Each number is 128 + 32 x the weight over its row's rms, rounded and kept within 0 to 255. Layers, rows and columns count from 0. The size above them is the row's rms in percent of the matrix's.

# layer 2 attention key, 96x576, rms 0.0249, rows 42-44, columns 64-127
size [ 95 103  97]
[[124 108 143 140 101  93 121 151 160 175 107 177 140 159 106 110 138 150 118 135 177 138 112 113  86 145 164  95 120 157 195 103 103  77 106 115 141 147 113 117 159 137 102 147 192 136 134  83 149 112 178 103 115 153 158 155 119  94 151 104 120 127 127 180]
 [123 139 166 131 140 192 137 124  90 158 126 131 100 122 185 131 114 159 101 138 155 158 128 115 149  65 100  83 136 112  67 134  66 138 128 177  88 144  99 100  85 157  84 152 119 151 158 148  85 167 117 119  98 169 101 118 119 152 138  88 102 131 160 107]
 [124 132 122 126 138 207 119  91 141 111 113 141 131 100  80 152 131 140  78 140 139 114  77 123 120  92 115 123 125 214  72 140 152  76 136 150 117  73 138 165 120 170 198 143  96 112 109 211 134 126  89 117 148 128  82 124 139 111  78 111 169 125 128 109]]
# layer 2 attention query, 576x576, rms 0.0252, rows 43-45,139-141,235-237,331-333,427-429,523-525, columns 64-127
size [ 88  91  94 112  99  97 101 103 109  96 106 101 111 108 103  97 100 104]
[[158  81 130 147  62 132 101 146  90 156 159 152 102 117 139 147 156 130 116 162 127 101 194 189  94 161 123 153 138 170 212  86  79 128  89  62 121 119  66  62  99 150 111 129 173 107  89 101 134  93 125  64 134  55  77 146 144  85  85  47 102 169 119 166]
 [138 137 124  98 155 124 104  98 139 118 190 111 167 111 135 117 100 152 127 138 143 125  72 198  94  97 174 152  97 116 149 139  58 105 153 134 185  63 149 152  77 141 169 150 117 122 161 131 128 108 125 100 110 168 133 132 169 129 137 146 174 162 131  97]
 [185 148 216 144 187  87 153 135 126 104 140 156 132 119 143 107 120 159 116 172 130 123 126 175 156 106 131 106  64 131  78  92 102 171 170 101 191  90 130 113  78 155 111 188 118 150 112 176  97 131 117 163 170  95 138 105 141 151 109 106 165 116  93 120]
 [113 136 136 121 147 125 167 120 137 187 170 194 152 122 159  74 110 153 166 103 108 104 144 125 136 180 113  99 138  82 127  66 163 178 129 162  95 137  89  93 106 196 105  97 102 136 113 117  83 107 131 112 178 157  81 165  94 104 114 114 144  81 127 126]
 [ 92 148 128 150 177 127 112 152  94 128  99 191 149 132 198  40 133 174 117 108 166 171  88  99 145 165 112  84 144 110 146 104 180 144  97 128 119  76 150 149 113 127 132  54  78 122  86 143 132 140  94 156 160 154 101 167 126  89  98  96 166 120 101  91]
 [142 150 181  77 149 138 107 137 149 105 114 139 127 137 167 124  75 153  85 139 124 146 108 144 127 135 139 164 129 156 156  82 122 205 147 100 135  81 111 131 132  88 156 114 106 107 134 120 107 105 152 169  47 111 115 110 170 108 140 106 125 155 122 139]
 [118  45  80 128  79 106 143 108 122 134 115 126 130  71 131 109 109 145 146 150 146  94 171 121 135 171 121  84 112 114 102 149 146 142  97  98  79 162 126 123 123 147  79 135 126 111 107 169 117  46 167 149  90 117 128 180 189  92 181 105  99 126 175 123]
 [110 122 114 142 123 102 132 115  41  98 110  99  71  96 116 188 160 146 125 185 187 123 154 149 122  96 156  80  83 203  97 116 124 137 173 160 134 140 223  90 114 124 160 129 136 138 147 182  97  43 107 155 142 119 117 104 171 133 137 131 139  87  54 107]
 [ 56 114 142 173 210 172  87 108 167  67 154  99 198  85 107  96 106  92  93 143 103  99 107  64 108 145  99 112 149 120 124 142 100 108 113 131 111 117 130  94 139 131 119 126 154 123 116  87  78 114 135 138 160  90  85  95 152 148  31 143 125 116 112 139]
 [147 107 114 112 157 139 137  92 134 104 108 143 140  61 124 130 167 136 202 105 162 115 104  86 122 178  84 100 193 128  96 120 126 138 143 147  76  56 108 110  92 194 139  55  82 187 105 147 155  95  71  96 109 139 118 124 138 145 105 153 127 160 174 102]
 [120  52 147 133 124 104 126 141 112  66 138 154 115 157 145 115 119 130 119  87 168 128 110 111 115 126  77 147 125 119  84 110 175 114  86 159 143 143 133 151  96 161 140  77 164 169 118 115 121 117 137 161 125 153 100  83  86 154  98 114 167 168 126  82]
 [150 124 104 148 149 157 135 120 136 145 136 137 141 129 113 141 141 133  52 120  79 112 104  76 206 117 100 148 112  86 180  99 118 146 117  76  74 144 184 120 129  95  98 163 172 121  99 154 104 147 162 114 100  74 133 155 100 162 114 114 112 194 129 140]
 [118 105 101  89  83 124 158 125  53 140 122 141 106  76 172 103 132 122 144 136 130 112 159 115  97 148 129  95 124 116 110  79 157 136 105 100 116  96 100 183  48 119 137 154 141 136 147 147 118 104  99 103  87 100 131 141 147 113  78 139 112 165 141 112]
 [146 137 158  84 127 121  92 134 127  89  99 117 182  99  83 120  83 159 127 136 149 194 147 107  82 171 108 176 103 140 114 131 123  86 111 153 181 122 156 109 146 132 154  82 159 120 107 117 174 136 113 133 136  72 114 105  60  91 182 173 100 137  86 119]
 [137 116  91 124 168 105  55  78 165  98 126  89 212 151 165 103  71 183 125 141 147 125 103 137 121 141 102 129 158  74 147 127 126 170 116 190 121 104 154  98 163 164  58 153 116 218 104 119 111 148 132 102 118 136 115  97 132 147 139 120 124  43 141  67]
 [ 96 144 151 112 120 131  84 120  88  95 122 129 131 108 128 109  96  84 134 106 121 121  79 176 116  93  95 127 113 113 140 142  94  90 181 163 194  75 102 141 102 144 137 115 165 119  89 100  74 145 137 117 143 183 122 185  52 134 123 102 183  87 181  89]
 [158 194 116 124 160 140 132 111 128 102  77 148  90 148  96  77 145  69  91 153  92 184  71 101 136 154 144 135 114 191 138 166 164 114 127 111 147 133 185 162 126 157 141 194 165 136 107 152 200 129 103 181 133 162 131  86 155 152 102 131 186 126  99  99]
 [142 152 149 112 148 194 140 122 119  74 118 111 121  93 131 143 120 138 124 116 150  87 139 172 153 119 133 120 237 128  95 108 106 153  92 161 170  85 107 132 145 129  99 126 131 168 150 159 104 102 121 157 131 118 139 201 157 162  95  74 185 131 116  76]]